config.yaml
head_dim: 96
activation: "squared_relu"
qk_norm: true
parallel_block: false
weight_decay: 0.14
grad_clip: 1.0
seq_len: 2048
Each number is 128 + 24 x the weight over the matrix's rms, rounded and kept within 0 to 255. Layers, rows and columns count from 0.

# layer 3 MLP down (transposed), 3072x768, rms 0.0387, rows 363-389, columns 512-639
[[118 157 131 150 151 116 135 153  81 143 139 113 128 115 133 191 133 172 150 129 115 104 136 149 136 136 142 125 154 114 124 150 128 113 134 119 133  98 121 127 108  89 150  91  52 121 159 167  65 165 176 157 196 117 162 106 167 113 111 118 115 120 127 140 129 139 181 146 101 110 108 122 166 133  95  60  94 111 115 106 133 109 118 115 123 121 149 126 127 147 139 146 140  93 109 155 175 128 126  93 126 141 141 118 103 120 132 144 103 136 138 169 130 111 166 161 145 109 120 101 156 155  93 127 109 132 150 122]
 [117 115 123 162 107 118 138 163 134 121 106 112 129 161 162 131  81 103 112 130 123 109 111  98 148 116  78 168 114 114 151 147 147 150 122 169 121 128 124 158 155 124 128 122  87 113 124 143 143  91 154 121 140 163 118 139 104 123 100 133 154 137 101 148 125 144 109 131 138 123  84  99 144 111 104 158 115 116 111  84 126 127 143 134  96 110 121 134 133 105 120 129 117 130 143  94 125 121 107  97 108 114 137 113 127 120 102 163 155 120 116 105 177 118 145 154 132 138 150 163 156 101 117 111 127 118 139 132]
 [110 109 176 124 163 105  95 135 107 164 133 106 176 123 164 146 120 138 119 117  96 113 144 114  79  73  96 110  99 106  88 164 132 115 144 132 121  83 101 137 158 120 144 113 114 155 127 136 124 127 137  88 185 123 133 139 128 103 144 113 140 137 102 161 136 106 140 147 155 121 152  90 110 113 134 129  93 113 125 124 136 112 171 110  74 166 101 168 133  96 170 157 117 141 106 136 133 116  92 124 123 131 179 115 162 123  70 159 149 123 112  61 100  93 124 144  98 119 113 119 125 126 154  87 152  93 109 161]
 [137 102 128 148 131 147 133 119 129  99  98 105 151 171 132 124 115 105  90 158 125 126 121 126 119 115 157 193 155 164 117  70 124 120 154 179 141 117 145 131 157  87 154 150 131  92 152 136 127 141 103 129  83  99  96 160 140 110 163 132 122 137 137 137 104 140 153 132 123 127 122 142 122 119 100 133  98 142 143 155  80  99 126 126 164 130 101 128 151 116  91 140 123 122 135 137 136 145 121 153 109 142 128 143  98 144 122  93 122 140  94 162 173 122 143 110 112  86 149 142 142 107 115 155 172 111 143 116]
 [163 127 173 160  96 173 137  75  89 142 122 160  98 105 145 140 132 112 130 121 183 143 112 136 113 153 136 121  94 122 149 155 128 156 147 120 115 102 108 124 151 160  94 126 179  86 159 141 116 110 155 130 132 131 155 119 133 108  82  85 104 143 122  90 162 145 128 120 141 141 136 136  74 109 150  94 175 135  92 118 119  89 116 155 141  63 142 162  93 132  97 105  81 164 119 108 123 136 106 161 105 146 116 140 113 195 142 119 123 135 120 105 117 141 111 118 108 113 185 128 126 121  98 157 107 107 133 132]
 [119 167 103 134 127 148 153 151 126 176  81  98  97 124 128 161 145 121 157 115 111 116 103 143 154 129 177 154 114 121  88 173 169  95 132 137 103 137 130 149 124 165 129 189 138 130 105 150 191 136 135  88 133 100 158 177 105 145 130  95 148 148 123  83  86 139 123 144 124 125 117 123 176 127  93 114 108 145 129 172 123 111 121 123 100 118 143 131 123  93 118 164 145 122  75 130 111 117 157 128 181 165 113 115 123 127 122 121 120 146 119 151 105  73 142 126 150 127 126 122 148 132  88 163 134  98 109 171]
 [158 142 110 106 114 113 135 166 164 155  92 134 156 153 136 141 123 142 135 101 120 124 132 140 132 104 129 126 128 140 141 113 118 116 106 133 124 109  82 156 163 120  94 140  75 129 136 163 150 134 130 142  95 122 127 113 132 116 125 161 113 132 139 156 138 148 116 118 122 162 125 131 108  79 146 112 149 155  91 118 114 146 120 123 136 112 141 128 136 108 123 139  76 155 138 135 136 105 145 131 172  95 122 127 119 189 169 117 105  98 129  86 131  95 126 137 164 135 142  75 161 135 102 134 134 117 163 134]
 [132 112 134 117 124 111 136 132 144 136 163 129 120 114 111 144 126 120 114 124 152 137 129 133 136 122 149 149 147 104 104 127 109 112 129 106 105 143 109 130 127 151 162 158 163 108 130 139 108 130 119 146 144 115 117 142 142 134 115 133 117 125 164 108 135  99 126 162 143 127 101 121 137 128 137 101  75 150 131  95 117 115 147 127 136 113 137 113 117 135 149 130  92 148 102 117 119 149 141 130 125  95 101  99 137 117 137 149 105 126 128 126  99 122 146 119 147 162 121 118 121  72 145 115 128 142 121 113]
 [121 127 166 117 188 109 111 151  96 121 101 142 109  72 133 147  90  53 132 121 120  91  91 143 157 127 138 125 127  81 149  96 103 148 127 109 142 104 104 133 147 151 132 114 131 141 166 127 143 131 103 142  96 123 123 141 132 165 126  88 149  93 147 134 137 147  95 121 115 127 132 160 115 126 128 113 111 143 119 147 116 130 121 141 145  84 168 118 142 170 169 144 101  99 107 158 164 160 156 143 112 106  99 142 119 180 122 102 114 127 123 125 148 137 127 140 160 143 117 152 144 154 111 136 127 111 161 119]
 [136 155 154 123 132 124 165 117 131 115 103 133 170 141 126 116 106 133 120 125 100 102 122 132  97 177 144 112 138 133  83 146 151 110 144 152 137 123 124 122 144 107 137 115 136 135 125 133 129 115 124 139 116 170 105 129 126 154  84 158 125 142 162 137 122 103 133 122  84 121 139 132 120 142 128 148 138 136 145 117 117 111 119 162 130 131 119 144 114  90 154 110 126 122 100 121  97 139 149 153 127 176 131 170 135 162  55 126 133 114 110 128 167 136  94 113 135  96  99 132 128 101 128 152 113  95 141 158]
 [ 68 120 139 118 121 119 141 149 122 107 130 150 129 133 130 116 126 149 142 151 139 105 141  59 175 145 134 110 144 106 117 127 158 154 144 109 153 141 115 139  88 104  90 153 126 123 144 161 125 125 120 153 130 123 179 148  67 110 158 125 108  74 121 147 139  91 130 117 128 116 141 145 156  88 125 111 100 108 134 119 136 152 140 132 169 142 137  85 177 172 144 137 157 115 133 121 133 125 127 134 127 121 127 127 111 138 125 124  91 140 119  96 115 165 145 106 136 106 187 138 119 138  87  87 122 127 130 155]
 [143 130  89 119 115  84 150 157 132 130 160 138 143 135 126  89 145 116 116 169 159 104  88  94  98 147 121 119 138 120 124 136 196 138 104 125  99  87  79 153 132 150 121 160 152 154 127 109 154 109 142 133 150  77 136 163 117 150  79 146 105 111 164 126 128 107 132 161 140 164 165 123  91 116 130 118 115 119 162  87 116 118 127 127 118 199 136 137  95 130 172 107 129 152 144 136 160 162 130  98 143 150  97 112 119 181 110 131 144 163 130 100 106 120 106 148 119  99 160 162 114  86 148 132 127  88 197 147]
 [ 98 107 144 132 123 125 127 133 114 130 157 159 152 124 124  61 109 101 143 136 125 149 158 112 131 119 107 168 114  69 164 150 118 158 123 124 157 147 130 108 160 128 106 155 150 127  98 117 138 137 123 167 108 108 156  99 136 126 113 111 151 142 130 128 132 107 102 100 130 112 106 118 133 132 134 141 110 139  94 123 112 141 119  77 124 173 179  85 107 165 135 129  96 137 137 120 116 130 107 126 141 137 144 112  99  62 131 154 112 104 101 111 169 129 159 122  92 167 121 144 146 129 134 121 122 149 169  96]
 [135 136 130 112 168 103 112 146 169  93 108 157  99 158 127 137 103 106 147 122 129 111 137 149 101 128 117 175 151 150 203 165 168  93 120 142 170 130 125 125  62 104 136 120 101 144 118 148 106 149 103 121 125  75 134 180 110 103 130 117 119 143 109 159 135  93 116 137 146  97 110 121 120 134 126 115 155  82 141 147 160 124 185 128 117  95 140  98 130  89 155 115 130 114 151 209 124 135 153 127 128 109 141 135 152 145 123 115  92  92 168  88 124 149 112 202 160  95 147 169 183 145  87 147 111 104 123 173]
 [123 110  99 142 112 150 137 114  91 179 108 138 116 127 140 158 125 146 134 132 120 140 141 102 117 124 132 143 125 141 138 102 113 126 127 150 183 147 130 176  89 162 135 142 154  98  90 106 147 116 112 119 135 157 136 106  92 141 111 109 123 131 116 143 143 147 115 108 104 113 138 124 118 163 144 116 138 116 145 176 120 136 145  94 118 124  79 176 116 151  82 103 104 117  99 135 105 107 122 119 165  59 147  88 119 120 142 126 117 113 152 123 109  98 139 123 181 161 116 120 100 114 127 124 104 152 149 139]
 [125 159 171 123 118 178 128 161 154 140 119 138 111 153 158 113 129 192 118 125 164  93 125 125 113 107 113 156 142 118 134  89 169 193 173 108 103 158 122 132 140 186 122 154  86 127 134 180 125 114  99 186 140 139  78 109 120  78 137 110 127 132 100 140 117 108 114 161  83 143 129 147  82 151 157 142 118 148  86 120 116 144  97 136 132 114 126 130 161 157 122  98 133 136 117 126  90 144 137 175 159 106  79 128 159 106 169 130 123 103 111 119 104 140 145 138 156  93 149 115 125 152 158 156 130  94 162 119]
 [140 110 161 141 116 130 171 117 118  78 147 105 128 167 105 136 103 111 109 134 120 101 103 115  90 119 148 180 109  92 160 135 151  95 115  66 135  95  95 152 148 115 102 201 127 107 138 160 173 133 120 133 159 170 115 126 116 100 135 106 137  87 112 126 131 154 112 121 127 112  92 168 182 100 112 137 125 123 169 141 119 135 162  92 117 114 165 139 115 118 127 110  83 153 136 129 116 112 158 135 137 121 130 111 120 109 114 108 127 120 142 147 104 164  83 120 124 135  95 133  95 173 137 104  93 132 187  97]
 [109 131 125 101 123 106 160 114 151 141 156 129 155 161 153 160 128 155 113 152 145 160 118 114 131  93 136 129 132 115 147 180 172  95 147 110  93 148 113  89  92 120 169 114  73 109 115 149  96 110 134 176 133 113  96 122 113 131 136 101  75 108 101 151 122 144 120 116 114  61 131  90 106 143 151 119 115 140 130 129 118 136 129 127 169 105 171  82 164 106 104 119 110 136 114 146 141  94  94 139 176 117 143 106 156  91 103 143 124 203 167 123 123 115 103 170 107 158 161 128  90 105  83 162 119 100 110 126]
 [103 103 153 107 135 126 165 121 183 139 141  98 115 117 107 113 136 165 122 114  87 157 151 141  96 138 126 102 114 119 136 184 176 112 130  64 174 105 123  84 133 148 154 138  95  77 149 126 132  99 122 142 161 100 135 111 126 111 147 151 138 184 170 148 137 134 127  93 136 146 134 162 152 155 133 166 143 150 144 116 123 158 105 109  79 139 177 137 127 145 149  76 112  86 153 148  80 135 155 109 101 135 120 133  72 107 120  92 151 128 139 138 103 142 136  67 157 128 159 137  86 138 114 174 156 150 134  89]
 [104 151 110  54 134 149  95 137 134 139 115 124 133  99  81 141 138 112 146 134 134 107 166 134 116  94  78 145 124 130 137 139 130 114 124  93 111 116  68 107 110 176 148 105 102 133 168 173 132 103 152 144 158  95 112 117 143 125 179 139 112 132 137  96 185 152 169 128 129 119 123 114 113 114 158 104 166 102 150 104 121 115 146 126 116 141  78 108 151 134  97  96 135 123 166 112 153 170 112 168 140  78 111 115 107 117 152 140 167  95  87 139 147 139 131 116 158 121 138  98  91 139 130 117 182 107  77 104]
 [117 109 108 122 118  90 140 129 122 162 155 110 181 140  81 160 138 118 152 100 131 105 126 165 156 158 126 116 154 104 122 118 130 121 145 151 133 108  93 207 131 144 108 132  86 160 151 112 146 106 106 141 139  73  97 137 131 130 151 116 125 128 105 140 109 161 115 124  93 125 154 129 168 162  98 148 133 115  97 142 128 138 131 131  77 103 118  97 131 167 153 103 113 147 122  78 107 147 138 132 120 106 123 160 106  96  89 116  71 127 147 127 137 164 137 111 122 132  95 155 116 155 132 121 117 112 154 179]
 [150 145 172 138 149 111  86 174  88 107 128 154 149 158 107 133 136  94 172 157  85 170 131 120 148  93 144 147 122 146 125 145 134 119 139  90 101 112 112 177 116 146 101 116  81 139 166 148 173 150  83 150 155 135 104 151 122 132 121 118 130 100  73 149 148 119 124 111 155 134 140 159 110 140 104 138 141 125 143 143 135 171 106 130  79 118 157 109 142 156 115 132 110 111 143  84 147  92 120 157 159 183  97 129 142  83 142 128 127 176 128 104 143 131 160 139 136  72 134 122 112 133 126 113 138 116 119 163]
 [130 160  68 123  91 118  82 132 153 133 125 166 114 115 164 143 132 154 132 136 144 112 101 100 124 118 137 103 138 101 121  80 110 121  93 110 158 102 124 104 122 127 169 106 156 122 113 135 125 101 156 124  96 100 163 122 109 118 135 129 135  78 145 113 178 105 128 133  77 187 120 187 155  79 146 134 137 109 129 157 151 143 159 108  94 104 136 144 118 171 107 142 107 140 139 137 124 164 136  98 172 102 115 113 176 128 121 117  99 141 138  69  96 141 108 151  97 153 116 133 131 112 126 158 126 166 143 157]
 [ 74 145 153  98 101 147 106 112 149 120 121  96 138 129  79 133 128  71 110 145 154  72  99 145 124 147 101 156 151 115 146 155 187 155 141 146 120 114 125 152 146 112 130 142 158 131 144 163 142 113 141 120 177 139 129 145 168 107 157  74  99 100 131 140 114 125 174 126 127 157 149 138 154 128 120 112 118 138 161 109 105 121 142 129 106 114 158 157 158 169  71 150 125 110 140 141 165 130 103 160 109 121  72 147  83 150 138 122 112 115 152 125 141 121 147 132  78 127 104 122 128 137 123 156 108 126  73 130]
 [111  90 121 137 137 102 120 160 135 160 112 151 147 138 110 129  93 117 135 178 103 103 119  92 174 109 134 129  99 149 139 197  86  79 132 118 120 178 116 125  83 155 113 108 154 135 125  98 171 136 150 118 168 144 105  82 131 139 100 137 116 118 131 123 119 162 142 147 136 126 133 109  75 124 153 118 152 137 145 178 139 100 142 175 140 114 141 105  95 127 133  85 102 141 134 109 134 152 160 109 123 135 125 130 157 146 123 120 113 177 155 125 119 138 142 124 140 153 137 138 115 101  84 169 202 130 131 158]
 [109 175 124 105 107  95 153 115  80 108 170 159 133 168 126 155 115 158 136 121 159 130 149 177 159 149  73 178 125 175 121 147  83 140  98  95 134 157 123 150 133 128 127  90 137 135  98  98 111 150 111 121 106 108 162 138 133 146 121 140 124 114 126 122  95 175 102 200 140 146 134 120 132 111 147 127 127 125  94 168 142 106 139 137 116 111  95 146 126 111  96 136 173  90 178 162 187  85 158 145 149  32 153 139 190  89 130 137 127 115 180 120 100 169  89 139 180 151 156 141 140 133 121 129 131 110 135 151]
 [ 77  98 119 123 161 144 164 130 155 133 141  86 153 117 168 124 157 125 149 122 168 124 159 146  97 133  73 134 138 147 146 138  99 137 141 162 147 117 116 144 110 119 129 137 137 137 155 112 130 133 126 128 136 100  87 118 173 108 117 137 137 164 142 123 175 152  64 118 145 134 116 135 131 124  80 120 156 141  87 137 105 161 111 129 143 149 120 106 164 134 153  89 112 129 141 164  84 175  91  96 130 100 168 138 148 134 135 107 124 140 154 102 107 157 111 168 132 157 132 110 121 130  96 161 117 139 145 152]]
# layer 3 MLP up, 3072x768, rms 0.042, rows 364-390, columns 512-639
[[134 135 131 153 126 151 132 121 120 139 115 138  69 111  98 114 124 126 132 146 131 158 117 104  80 158 142  90 157 186 139 141 129 123 133 181 158 133 167 149  86  97 159 107 111 177 115 126  86 127 129  92 128 181 158 152 136 123 131 128  88 130 145 157 118 114 186 108 163 124 154  94 154 100 133 126 151 130 158 138 158 118 135 143 155 111 137 166 140 142 118 111 110 118 126 132 172 109 156 136  85 101 136 141 140 143 139 145 146 122 149 126 139 117 135 145 132 151 141 104 125  84 105  62 158 159 164 130]
 [111 116 133 104 152 134 106 120 125 111 112 139 130 121 117 141 128 152  84 126 130 124 126 143  76 122 113 135 112 157 110 120 151 119  93 149 144 126 108 142 113 168 161 168 131 103 174 129 151 142 125 108 125 144 124 168 120 143 144 141 137 127 101 128 115 147 129 150 149 127 155 138 156 137 128  95 125 145 119 123 127 112 101 129 141 153 128 153 125 136 120 175 136 100 139 149 139 124 140 139 105 165 115 140 157 144 124 144 119 145 123 106 115 116 118 123 145 149 110 119 120 123 147 109 126 122  81 125]
 [129 101 106 137 131 143  87 117 145 150 102  94  69 116 122 134  98 121 137 128 108 137 129 112 146 126 122 132 113  91 118 134 143 126 127 111 168 172 113 111 137 131 125 122 156 118 168 146 100 151 114 132  98 160  91 142 101 112 121 139 131 118 168 128 119 134 130 116 101 125 133 129 128 152 118 112 170 103 125 136 111  79 100 159 160 160 125 124 154 134 116 138 119  93 117 143  92  91 140  89 143  84 203 142  80 102 112 108 154 136 152 133 160  87 141 133 121 112 123 115 122  94 124 125 109 141 123 170]
 [168 113 176 125 119 160 103  70  96  92  74 110 120 114 140 127 149 168 104 147 151 129 134 123 113 187 106 153 106 176 113 137 165 105 108 121 123 118 141 109 141 184 123 157 133 141 163 131  61 143 123 107 102 110 159 175 115 150 129 127  83 114 121 150  84 139 107 147  54 145 177 180 135 141 134 112  83 105 127 141 130 125 114 166 164 115 142 138 146 116 167 141 117 150 103 129 143 111 131 140 125 141  99 153 146 139 128  93 119 153 145 125 137 119  73 142 168 174 110 137 125 128 149 135  95 157  91 180]
 [129 134 112 136 148  77 153 138 117 107 120 128 110 116 128 129 108 112 142 148  90 172 112 136 103 153 127 153 112 124 130 134 141 122 128 176 209 125 157 100 153 189 121  98 139 147 151 115 117 147 117 136 144 165 152 112 131 138 121 163 175 169 131 120  82 135 108 129 143  58 159 151 117 131 145  86 142 173 101 172  93  96 143 173 158 164 135 108 117 122 174 116 149 125 125 130 140 106  96 108 105 109 101 137  92 134 122 120  83 122 141  56 134 123  92 127 109 115 112 137 118 109 132  94 141 114 103 140]
 [164 110  93 110 101 118 127 119 132 149 125 136 106 116 126 129  94 160 101 127 129 149 146 136  99 125  96 101 117 149 101 130 135 145 152 156 157 107 120 151  98 123 131 136  82 147 135 127 127 137 115 125 104 127 133  84 138 121 126 123 120 117 128 130 103 117 136 100 126 134 117 157 117 108 116 113 146 106 159 159 136 121 103 112 128 124 137 103 134  98  96 133 114 137 134 114 111 155 120 132 114 115 104 134 135 141 121 109 110 131 137 124 124 133 123 151 117 127 152  69 142 136 123 105 149 133 144 116]
 [149 123  97 121 133 125 147 142 149 166 174 157 162 144 120 146 143 120 127 132 139 119 142 130 126 136 145 114 153 164 148 124  87 134 105 108 168 176 115 120 139 151 121 137 136 117 132  58 109 136 129 102  90 156 164  94 145 139 133 142 103 116 186 117 110 158 156 164 120  90 143 199 114 158 146 102 121 123 182 157 145 147 134 115 126 136  94 118 133 144 172 126 138 147 112  83 146 148 179 114 132 137 137 181 102 127 129 125 142 160  87 134 120 127  74 127 150 120 141  98 161 104  89  81 150  91  85 142]
 [164 126 104 179 146 139 126  87 124 173 115 142 134 127 103 146 159 137 145 125  91 140 132  94 121 112 159 143  54  78 141 151 107  87  77 124 172 100 134 112 120 122 139 107 133 169 120 100 120 117  66 137 134 115 123 153 180 138 157 121 111 124 121 133 150 101 161 118 133  99 133 139 144 101  97 145 117 145 160 113 169 153 104 149 155 123  96 114 127 172 157 132 133 113 117 133 152 119 163 133 148 161  93 152 144 108  89 125  82 104 151 167 124 143 129 127 156 150 131 123 156 168 185 122 174 153 115 115]
 [153 114 120  92 130 137 113 148 125 114 134 136 122 114 132 127 118 150 113 144 156 135 126 155  68 164 149 105 108 112 131 155 131 115 137 127 150 145 138 155 111 144 113 130 124 118 132 126  83 138 140 108 128 141 153 128 165 127 101 153  73 114 127 169 138 145 112 123 131 112 154 109 147  90 134  98 148 147 132 157 159 125  95 139 157 116 159 141 122 134 146 151 120 104  80 131  64 130 133 109 103  98 143 122 133 135 137 133 136 124 144 109  98 128 110 104 118  97 126  92 116 120 132 121 142  90 104 121]
 [143 119 170 103  98 128 146 141 124 107 118 143 109 109 119 166 175 147  99 143  92 145 127 135 101 179 148 103 152 140 101 141 133  99 119 123 156 105  99 136 150 112 149  56 151 125 122  84  77 146 152 148 111 138 129 118 165 118 104 119  85 138 161 172 152 112 195 189 147 155 110 128 116  99  76  93 157 122 152 122 104  97 110 132 155 175 140 148 147 114 140 104 133 119 118 141  52 147 116 153 143 118  96 143 148 106 131 131 123 113 120 141 140 107 125 124 132 144 117 107 122 151 136  96 127 133 116 123]
 [119 136 117 100 124 117 125 100 120 164  99 116  88  97 154 117 123 146 133 140 102  95 121 136 150 175  96 131 138 137 121 115 143 138  77 155 161 126 155 151 143 138 133 104 193 156 153 108 125 114  84 124 156 144 141 102 123 164 131 149 154 117 118 128 150 109 115 109  64 112 138 143 133 163 193  67 123 167 125 137 136 148 131 136 131 156 137 123 131 109 140 144 111  90 169 102 156 159 165 126 173  88 150 130 102 108 139 136  87 143 100 125 138 136 134  78 117 144 159 146 153 140 132  89 120 142 137 127]
 [133 126 138 157 130 132  68 149 107 151 131 143 125 117 120 147 159 125 127 108 104 146  99 137 111 126 143 104  78 107 160 109 113  99 108 130 131 145 154 123 124 130 141 150  90 121 139 145 130 117 130 143  98 140 165 124 139 121 119 147 148 145 132  99 121 138 123 145 112 150 137 134 139 151 100 109  96 129 144 103 113  91 112 120 146 134 102 118 126 127 128 147 147 122  88 101 132 151 156 147 132 140 107 146 105 101 141 112 122 134 108 134 103 122 147 139 128 137 130 112 150 148 147 141 128 105 127 107]
 [ 96 109 126  81 177 121 128 106 115  92  85 138 140 153 138 147 145  84 102 123 145 113 135 101 121 169  93 144 126  93 133 182 103  99 109 155 159 104 112  68  85 139 131 106 118 135 155 131  97 146 147 142 128 138 118 142 122 142 113 137 109  72 137 109 137 137 172 131 119 103 141 110 118  97  99 110 139 145 134 156 108  81 114 124 198 141 107 130  73  93 132 175 132  97 125 133 133 182 118 124 151  90 112 112 130 135 159 152 136 126 151  96 164 147  77 129 163 161 126  85 179 151 130 101 206 122  99 151]
 [134 127 166 141 128 119 117  72 144 153 123 162 126 109 115 125 143 113 142 117 143 106 123 112 116 120 106 170 154 102 147 140 102  89 104 138 173 134 149 115 122 176 122 109 131 144 156 136 135 119 139 132 137 134  99  85 159 132 144  88 149 164 132 121 119  98 158 137 123 115 116 115 106 155 125 126 149 140  83 144 144 110  98 128 126  91 136 139 111  98 164 139 144 161 130 119  97  72 103 129  98 104 107 109 147 110 116  95 142 133 128 178 152 124 127 113 103 154 108 139 154 120 124 158 119 127 136 137]
 [126 130 138  78 124 174 149 121 106 123 134 134  88  98 145  89 157 150 122 161  67  69 127 118 149  98 105 151  84 224 119 103 173 160 153 102 132 132 143 117 125 182 165 124 140 105 159 131 151  86  84 151 111 104 100 145 122 108 118 130  91  87 120 107 128 164  76 119 141 154 129 105  99 176 134 115 100 157 144  96 155 137  71 140 121 113 127 109 140 144 127 162 156 121 116  97 120 116 129 160 126 108  98 160 130 103 163 127 118  99 159 154 113 175 131  76 113 143 100 136 132 138 121 116 189 111 153 110]
 [165  73 148 141 103 139  86  78  95 138 130 121 118 123 106  94 122 165 109 129  88  79 113 122 114 112 134 130 114 133 142 108 118 111 143  97 150 153 120 126 130 103 146 159 147 125 133 135 100 103 125 108 102 107 135 115 109 133 140 146 133 132 156 153 146 152 122  99 149 113 111 116 108 110 128 148 131 131 123 150  87 110 134 134 125 123 136 144 110 118 113 115 129 117 106 164 110 157 119 144 150 140 139 119 126 105 152 150 132 102 154 147 158 153 126 117 147  99 100  82 142 130 132 142 127 115  98 148]
 [137  87  98 167 166 152 147 157 143 117 124 116 138 111 131 161 136 124  98 143 102 133 130  90 126 190 123 110 120 124 181 131 112 146 145 188 128 135 122 152 140 129 160 131 144 125 100 143 134  80 105 158  89 125 132  83 143 180  75 142 103 157  91  96 126 134 129 136 143 110 111 100  96 133 107 151 131 137 119 145 121 121 143 150 159 103 127 130  96 124 123 104 148 149  98 117 112 116 100 112 111 133 130 115 118 105 105 145 111  88 123  93 165 131 128  99 110 121 141  84 146 103 132 125 190 144 143 125]
 [108 130 156 132 158 162 124 139 101 135 149 117  72 126 119 100  82 140 131 139 103 166 127  97 136 121 170 106 127  96 138 133 166 153 107 141 113 140 147  84 106 133 126 126 110 132 149 122 116  93 143 146 129 125 103 129 108 117 139 133  95  83 161 135  95 123 107 138 158 130 136 120 119 107 134 115 131 100 126 100 142  59 113 152 121 116 137 165 130 141 167 152 130 135 129 113 116  97 142 163 115 101 137 164 105 125 152 105 116  75 118 116 118 146 118 111 122 147 122 120 113 148 148  85 165 128 123 121]
 [147 184 128 163 116 151 119 137 110 156 169 111 113 125  64 182 130 126 135 149 137 130 142 114 120 106 141 142  71 133 157 176 125 130 156 109 164 141 123  71  90 156 133 175 132  96 128 132 119 134 134 147 120 147 144 146 171 140 142 152 126 158 114 121  95 162 139 135 134  81  83 172 127 115 129 126 114  88 146  85 151 118  97 136 140  96  96 146 139 154 175 164 115  95 140 103 121 125  90 159 109 131 125 165  89  93 130 134  98 117 116 152 123 113 127  98 143 106 117 107 137 160 119 130 145 124 109 153]
 [110 159 140  99 159  94  47 121 138 138 105 174 149 110 136 161 137 159 109 125 114 134 172 115 148 108 118 121 131 171 112 132  90 135 125 119 126 139  73 113 122 145 106 123 175 145 119  44 113 131  98 141  76 157 113 136 157 158 132 122 161 197 105 145 117 158 152 148 162 112 143 106 140  96 127 114 129 116  94 158 115 146 103 205 138  94  98 154  89 124 108 140 128 127  96 113 126 171  93 141 137 145  94 138 162 119 119 152 123 140 127 145 146 162  94  82 147 106 153 119 165 185 203 102 147 120 149 111]
 [148 143 106 162 137 119 108 139 148 122 103 147 154 113 109 154 134 106 142 152  97 132 142  92  85 121 139 147 123 122 106  97 157 169 115  77 124 122 109 137  87 123  92 151  97 108 121 133 115 180  94 146  92  89  86  92 101 150 113 100 104 130 119 159 126 116 148 106 116  99 112 141 132 119  53 152 102 174 139 138 182 138 168  97 135 135 171 119 111  83 143 124 118 155 136 112 119  93 124 107 117  95  87 122 135 128 137 138 129 142  83 109 130 128  89 114 142 106 117 113 113 109 113 125 157 140 101 153]
 [149 144 153 133  95 165 131 151 155 124 145 134  84 108  90 148 143 148 104 174 142 164 136 126 117 125  97 122 156  89 130 118 157 119 139 116 173 112 132 108 108 123 157 137 119 151 127 108 141 149 147 115 130 121 155 148 134 108 105 152 131 103 153 120 132 163 135 154  94 171 114 179  95 131 149 140 102 151  74  86 121 117  97 118 121 147 143 124 158 169 133 139 130 140 133  80 130 114 114 126 123 123 155  88 105  95 133 111 132 140 135 106 135 117 120 130  74 123 113 102 121 132 169 105 154 117 129  99]
 [149 137 153 107  94 131  96  98 201 175 113 107 133 127 117 122 102 103 113 136 118 155 110  66 115 110 111 144 128  97 126 110 115 115 109 113 104 148  84 130 167 137 130 149 141 122 132 113 116 111 103 108 120 173 145  98 164 128 123 172  99 188 150 150 109 128 161 163 132 155 177 116 116 102 117  88 134 168 127 103 144 105 106 156 122 110 158 165 129 158 149 138 133 121 124 154 108 186 142 155 130 155 125 157 106 134 134 126 151 145 137 120 170 128 104 134 135 130 139 128 126 162 150 140 138 142  51 124]
 [140  95 142 105 111 178 120 116 144 149 122 133 117 129 145 103 183 143  79 169 129 124 143 133 130 116 115 153  96 109 114 140 124  90 168 117 153 185 100 135 111 137 128 129 155 122  85 103  99 135 141 104 135 105 114 132 165 107 125 154 168 159 169 135  90 129 153 125 142 120 155 120 101 129 147  91  95 103 108 119 155 104 118 164 137 118 156 115 101 153 114 140 181 143 144  88  96 198 163 139 109 117  90 146 145 169  99  64 106 171 122  96  94 117  76  99 128 122 104 125 129 124  96 155 143 140 121 141]
 [143  81  97  89  78 146 144 134  93 131 199 154 151  68 117 178 140 122 132 131 131 148  98 131  87 134  93 164 132 158  91  96 136 179  75 142 163 180 108 104  93 153 109 113 125  76 130 151 162 112  83 138 141 117 125 144 107 144 126 115 118 168 228  95 100 138 176 169  80 138 169 104 121 121 173 153 126 172 153 138 110 103 157 173 159 122 118 143 141  62  50 200 113  78 122 120 157 173 168 161 143  46 138 104 135 133 158 151  99 114 153  56 115 116 123 124 110  94 128  80 162 115 155 108 146 151  99  94]
 [125 145 141  97 123 107  97 111  92  88 107 137 142 119 137 112 153 127  79 129  98 157 147 139 139 102 121  87 116 182 119 104  62 139 136 160 128 121  94 137 138 125 140 104 121 106  95 101 109 129 158 108 145 149 155 118 175 144 161 119  94 146 103 159 102 107 118 123 100 167 139 117 110 128 127 104 131 155 145 103 142 125  97 192 138 182 149 172 142 100 142 144 118 132 114 143 139 115 125 120  95 126 134 125 134 123 154 109 137 108 180 121 142  78 120 115 174 150 154  91 140 140 127 100 140 109 118 107]
 [111 119 141 155 145 152  97 106 124 106 108 137  98 162 126  78  66 175  87  96  98 120  95 137  79 173 140  84 103 165 147 147 127 118 126 133 111 145 109 112 123 143  90 116 128 125 117 148 115 122  75  93 110 166  68 132 120 158 149 106 104 135 117 127 153 184 118 153 143 129  87 125  95 155 138 127 136 116 166 117 149 115 140 133 132  92 115 121 140 135 127 133 170 135 117 154 143 158 117 137 114 127 127 131 132 110 107 115 132 162 176 128 147 116 134  91 141 137 129  77 120 115 124 148 131 131 108 140]]